From a checkpoint of a small transformer trained on Wikipedia.
Size: 2 heads of 64, MLP 512 tanh GELU, 3.4M parameters.
Architecture: learned positions, tied embeddings.
Each number is 128 + 32 x the weight over its row's rms, rounded and kept within 0 to 255. Layers, rows and columns count from 0. Numbers have three digits each. The size before them is the row's rms in percent of the matrix's.

# layer 9 MLP down, 160x512, rms 0.266, rows 0-50, columns 384-511
094:132170050097133162160066073133131112040156105152187157100063129205104118071108106110120065149132078128137104066129115160085173138153151138159117118072082108111089077083115147086117122145185156081159125110095171104071134061105142126052156122134139108100087192112136123102130116112119130099092166060096080142105157072108117122147137126153133143158208096095155101142218144149161138158129
112:114142136117137154117152204125123146153126065103096135198105083105138103153166156108111140121147090126101104115099196054134102165151121082125200166172138125107132103128106055156097167133105227104170162171145098098139132092153114093150094132119096154113185155137141127170102138172117133161126101101066148189158179127194111094041167140177066101142101137131135137144144132154055071112116
102:117167115166123097125096139161157104111108105111117169122118106178159086133131128124143144110133110102132130061127103108106183082203081115104105115173095162114132163115121142148093157109103158172176156134183102136162162173120105136033117112100053130069103119145149108186182093192116142155101122183178102120127119110110116116173130097107087094123154072194116086140080145079096183109139
099:148085166107145059144127121122084193173079173169177174135144110114121088111128085134037083182138120126164097115097086071173105127121135168124148120191151156182130132128127069133092123115166153148095150098116165133142070117157129157138129183170156125142126118138088197086112109115109091099125079125129157161200130104101164093089158152145167123115071170085198030123104166112174151141078
100:220113100166117153112110160106162150148086089109178110101114135108117171097102115144147107129174090128123168173136181077059117125123126091107102102105088140127151106186139135138125144102090102155193097126091158113142143197108113104165134064107136148120156078098099152129144141170141095129088116080137100137114086152150122173087134167150122131120082066133221118097116116057126117104152
093:168112129193193092130071154194147125121194114164137144152156105135125126121114113132142154181113180118169159192104134104144083108117173088133101145134120089121088155144120103121124188116158133063129173139134138137124072149145159159117149110164131090083089101096131161171167190123119123141153145155117147087135145190189067136124078129161168137071185104136117111153128098119079112104145
100:092169106050129200188107109169097125164072174144084115139119099102135159118079147116147152121112135129128111152102127099141107184110141122108103136132098105127170162128120144125144141154144124110109129117141145062078151171126117131166093119141100085148106131073127163137153118128137171142108152074191149117147111117124147152114150115102111165105145129190107086145116139097135131130118
097:089129096106117125095114096089061094151129134125124160124105131212063154121166138113156111144050178120151095086063178101144178151137119104125135098139128130154126145111158168155165181089124105120115108143090162156187138136137079108144133173132160143122130059153121128063100164162124130129149160143050119110128127136130141121236104207125103129065137110161071125116136166123039148141081
107:152107083113141128109133120086065138132070123098143123151183156203076142093156168161107151108109132133139051180205143177093111123109116179121122113125156067144175144190126134117095106134097116072123124184150190157104088065082142134135159108149123118169086137167138176125117114110100127161143158125135165198111123173119127084120155090136076180164200131124055147169135134170140137107086
100:122065119080152115080109099083170141058076120109117116120131158147125123090158133150119120110130061219140101165140146131177129148094134133125192140127162157156065002131154111145102075188087177117173139132092133089159108149134114096123159145082148147082102171136123163115125092138162115138083145142169132112177187125099079050141167090113126117102118138143039136172089163143121165170129
099:091071096096089122130135151173174088155146099122157132127180138139152127162173118132105106122150099118118137114031130119171134163108100110140069126070089084123113116110086085143128119139158167109062173096131079103148155119160163134173146124155077123109154149184100111144181114208138158129138181167106096129179111152127075122123124136112120138110094167157132117095156135134070129124089
102:119174169131100135123162119114179112142175105092114186165122136118098082146123061127118119172151082073090127058163102135099114148075156200182118137127155129125127164153075112044097114086112130133097164137071110148127124144137137138107155129088112105156161159131115096124176121127069111152122095136129065097079095219136103151155168146084127106143130163163131105128093144135159149141136
098:083110146094091122144118141076140177110074166178155165105140071143088140057087105065079132171150154126127149160111152080134101175118080127097142116152110147175156099159144112164164192154076130068146164100191132187139096131124115092133110150200098166097127137150139090158132169120147179059141155115131109131125181167119112103109127120154080126120156174129101145111134127190088074108155
098:165104100204129105115124113121098155192144113124171174179153110100122168082129135195129121203163117100129137086166128135105158173103144109131130103128124109195136146094119077079120123061108106075110214191098126168131105141150118097097171112138108136086074101175084101057178184160110115126103068177099137119175154141108102130148166124150138145090090160118174092116137134134035110147119
105:103113133074124179135122121078047104142166213104169166164057159104139156161128124142191147180087124186158103111131172113111153156125112083158119121132125120100113172069131121150087172135154079104131125173158123167114100124066142143117115132194140158101128102124139121111161089126128146091189136141136091102109167146088091125091093070108133111126089132125100115116131068071077103139099
118:116114166129114084136079136132158133102141140143090107187108102153124124140138111057123141141146143102089116096145114156161128117201101147126169121108133142152093066137183098121018126100105175148164166149122132131115139118154151118125193130113116117110160149151078161135139119182141245096073101169109122126153088149151102154136167100140102165118169099191100138108164107107167131148134
100:109192130171086116117128151153184141125156126140093183082173077086132064116079117092101137125102121145092123141128164155155178127126174105140081096152138142128116127162178126132111151105096136144093202089122102056104084161170116142108089117053114183102132112181118141203139132104045143115112146098136143123151135120128101167152120083143164085115144142144116127154136112083097094145236
095:122193164102130181126109125073091064134122165089185131097105127135119102102087098093159143103079133109174151099153134110160095133057146177072120127190179140153128121149118134137119127127123105095181114117161066114117095205103088170154122125149138103071073116074089116123092123125189112160126164058132146128132130102144110144122117105190131127133104131139090131134115163147147181105170
106:145129133196140100172148125091134101116128100176095149065104151127157149119131131121117147166100172112152111159097125086158152173112150177127157129172163137138090108172116148099125117078130166099087130145136161135148121100153055145147108136080138142099103100209166125125141120111134124192096128183121103107120156112179067133106117141182101146115139132123175101094145107182093164080116
096:147108134161151117065103146089141078077144088135085162158113173113151162099180103099216146147134154103146104123114125139124058080125179137103115143075073110097191089134149139111096145121150087153142133114137122162104092124131163191140136063146159096178162145126152146103082104159112144110088060170126121154191131154149119176111110109146152131151156146136075106159117099131146130109191
093:107121160151145090144140152161163107186099122129107165168109110106098071153127138149120138139073133142102143105157182083148125115061119162102131131202175124116127112126094135103194142085104150132187118113170106130086074073078168121123118119111208143196138113157106087074147113136150169096126114098123114089105086085123131106142146100163142115188081158120135084198058109140116137135145
090:127143089160095139110108137142087072112128098107058096178083105060129098087089136109102179165135145172115135158127155194082137116140197120163084159099087115132138095092107121107155140127121158127156188093152155194177161125162186137128167115145107090099177069129111153098131108126113132100121138094142097164145127050104131143113127126167092139204180145140108132149115138085154162116165
107:089134133139102103131141123155131087127111102156070176066137122133128092112208121073156081110141100124128124081142131078145177092133086180131142166074188132144037099080149133131123169102135100067133141128156138111089141177150116167172137092133117174135082113181076146124153118163197163118108133093122130157124164082106117069112114149113193097194102128148110166109157130093162189125118
099:144148164133053123123137101142061146165099131143098097112146123099104131121149183104089140124207093198125139160110115139132118139074116141116098116106076184132133099160127064127110147074138086099121162094125130129092170088099107145078112140154150135157131141138109106174160089160101097121135158141121155110111165119148107179082075158155116158145087159138111150128165120130134190121216
102:090156108079129113150139182127175081172093183130221151135128142115158101126099179104138136062128110078113078112135158118155122150109093110174126117126118112143086176198084125114107111127131186111130155126105119102130144078178163063096167114084150151097127181112132136162177170108170167106098136107103107126091159144127131138152143102070154183160148147113106103135134157139108128092086
097:108191132147119094164157095161145135128171133096169133129121056095143145106108097148153129139132146112081204138090113142126118130163117110142118157135129103145113084102104089132155137117111135101091143092117116142089124112173089093108091094129166106150146170094203130140101158154124143111130103130102119112114085116222145140082091083129122194143114073154095122120125203061123133103190
108:127092110122133108090102138151201145099103120090095178102111102053191203139145124077146112134153119105093124121084073134096074154115155094127096145123132101116084110132150127123096111113105106116123151081141118113075106206153123097062142117083092136131132088155164120149180153115142170077131113176160134073117144163112158105126156106118171130126105144161058131150151193114171168113151
098:126144153172102110107187099143095142103109106112083169119060140162100125145144165123142152019104146095125156100136101161192098162126231088126143133132121149163128168167119154100110180132137111145105102128128090071160120177097184183150107109132139141069134174141100171166122104128097142065076151129127127096183154089104088145081114120190154114157095140133173108174170087187135141153094
098:089102081138136090077136168118102109157086091156175122127145116113124140133159156157211114109111088129153129139170120181119116187113101133100056194118146149106093122096163132128118151045134177255122137168210150124150172144113112151170082147137123128097077115145147160131156124142108116147176096150125169104066089096118090123114112129108124146126146123142150140168145135143110132110186
093:168206097076171124140194105120148154120164140139127075169152137204128148108118149107155110186093116123088139093144119179131124172165167124133127102076111189181124100171146078124117110138122118108085160211104162073128097117125189125126178141180134156145163104114177179123162169133129155116130126109148149095112190091140122169122125135140158146067108152134108128123096097127095118146115
088:137118093161147156077146126143146092165109134147117085092089163129130140065141158124121080124106152143121134079063112085154170129128162104159092098064164102083139122119113120126089173133133103129194127133130123123126116124163167112153116166138182156171098145124133132088152092175129183140131135101127164084155188114107101169119101166137146149195112114133243106182143116139101109108171
097:121138092121162090119095162116130089178145172166075178085153134112119159119152093120081131118176121154062156137161094166183083122055113092150180165170089142087143192165141077096123167114149132169101117100134166139080105170144093104182126057113187139092101135152133101111122130140093080128136138107021125108199135092126137179129151171139139153109144103141099090091202155110159131115129
096:100086155133108105113136102143095153084089192115104099139131133145132131116108112165187169139101116115149093067016185134143069126114172124159142152104094142108168091102092141129089122163150157094138156104171135093094152073141103099102159165176132145086104154149119140098189100159126187112083095121077137105176138144114156170096130150120134075175125127090098115153140154125156179155162
106:134160070168214163111175166091166115106126154169160141149096148163208196109154115088141070207124122095086116109122085111120151075187130123087128068104138138105144058136105085183107161081112078159114082128154132140155110115100037129136144133113081122137138152107201175186132083182102112176082152121079170117095122113151136181184128146150084151083109127173122097098073129131138162122145
093:114100153098130090109116110121059133102135094063202103163173075147134136160169154078168163126078131153115074082141167152123065178179163138131131126122117133178132074104113108088175140120145106119129140110111109147085074152138154061160125146120164173151150130155101087109127089102113111166114142111129100154160187174158137137095102099137175062127141110138205111176131136180157113097153
099:159142161119130143107148152108111149086127135157106153153137138157138128187140071081086126096138182207107080174144105144175154072098105188129113169194113166122122131147126129146077078100105114107065083074109145101152152091154166111145120136117146140123148097073154137166094132181099179104140102184157158131179166105178130063178141116117150126141120188154122143082106062154131124123149
093:060128124172117123125136193143171124140141093166106142064154063164159124164143150177162107112132074143203113183082167111179126067133136108138114112095122106126124108093158155076153150086107120197164144145150126172082062158154151112141149108084128207112162099164144116136178053099160160115152134124149119119120162122145137099127116132093129132173171125138055126039127127160083106178154
102:119144107158116108171155107103170115139115124130123072172097148138068103096119115146073086156184148133131178108120091148104120116182071059176129152104153159144111136108124132164112139150103131157075128091138158111166039114116167171144184145091126155112170119228101138138140078191089096165131123125119084162083179213175110183123136102124120135116084132134147118165106115128175198138100
099:152121148207122111170066141180130121118162090130130087190125103125086146150151129169139149107106163118104121204072148110135102051076080089095140119130082150067174109169188129117182170173098136169143148144131075103128164141163157117048100099139157132126094158126076122109133114144172140168086150132077138147155155088134185133067165120161110182215153150102153123137102089176114143123072
102:123135121155077110155085105121164113078128208149109118109116098140111142149177127117180091136113114108127154113179149102084121098107127105149101102033187089163094166133151170100146111133146159094114100127161161143104096140116130093166164121044167123089122145145103117187087146157151161179084150158092193124168160143086134115094082085088133122096178131121140141152127164117083135184153
099:150162074203145094147101105166110168111124100169037071075088150188151131095141146085148093163160162078128062132127145059159125066123123138129147124136126175110161154089128075118078123157138142139100137128089140174084178081123162078100136117130120100053134103116078096161100073094082149154104133122086105152099127063096166112075115095203106154170080166167184141087124097085138172127153
101:145146073125121139161144142054124110111143108146112104142121097170123124181151142099131134125175126152115156124077149200217138129157110120135194104175123164089136123089150200149112110152126113131154151108089163159136122147133112203133136143107079198045131149077116154143112157149136212166095081086101118093134132150159125099134088156091217105168149104125117170070163148141128169108169
097:157081101108134131176110105104120108160182117114151127096125142152158130165146116183071082165131140160165159150171211115110130109130132159147168089113097178152150077129096081086149174097096139113131104188104102182146161103105134130182102161129161130121158175133075176094187087130182159108154159061159153144139161164056170136151145140113143121159136098126054082190129081093133126152044
101:073056173166106144134122160159150060142131138144124114147154147115130103169139150145122056085129202098133193138157112131172132137146145137194079155120138098145192114133155153157158115148119076134112166155093098077073108123158135160126116195120090101136154132167108154150114167171071103125119181160206139160064112125143147098098091089072133158103125114084142156104198123107110114099159
091:079143138182069091127074125111089148147180109088122156115145113141078120130138168105178166136129153141114095189115124153140108104127166110075182061076125146117169186096106166115139122111124136097105190127159098097141189088090129136187129158100127140144153116116067099159125168126117082085123083099077090169185150194099164124122143133122096119136124116115113095099164140154175173129084
096:128138133159119128151121130102103170104109165076146179178168150153138116131125167101127156148118171083129098078098139126105122116194141124121083161170124124155147092101159145137106150163134141107108097140129143153183093137135157145110149139156089093148124123134179158113120173149106126125070150142080133144142114073159113087154094106116176107057110119091113127138104145135162132150155
103:110142169136131112114115158159138141132140100130100096140121145142090121157142146133155077075113086149107169121123121136097198072111181059155128136080148132165131150096075108101125097099093078102107180117047141191149149123154111134138131127133184101164147058172083116130093090077132126165115136121120105143121137145113075063164096092078139126149086100147151155134150102140125145132121
093:153083212124144117142132159145095101162148100158170139098150110076193137097156172168134194162141118090185128127165088192131072146163108123179118114116182093160116125155088148134091130117135136179067100128143136105139108148132102110138133071118099071168088201097144122112096134087156111160115133144104179108095155137170111131171181127099184122141142122113099164083089160095184191123104
097:114172111140110134126112040106130054114177089141172120087136112142113108139103186183112127142109095114112146182087127176144161164089187166128125118077115146126099129146165124159138105122120097159111135120155086098087080190141153118151097125152175178120117158167120191132122124087090139140128117114099154153108134112081125193149153085175156105082158154155107149139116079150131122102098
101:119172170145133131108158142142107124134099142122114109149099126136174161123203103122114093153106139131127088108165151102114161133099109181155135108078074158170115057104081120153151087114147115150116084091206148154204134083126099141105144056175163139166102107138161121075140116160165164148095117162186129120147104079116171155144162160173114172117197139166117147113165066119135152147119
097:083167124099103111087117151102108078112150077119121095140080097115126153190123152147151142142120120142165150159167114108126184134121148117118116101065155127105145124098159149136112143112116127164145159087110122220196114095113189140096157111199170125219158168155156107073140121184147149154120072162175107138144104110123133126160130150147093110056110129106118104130133104108077152131168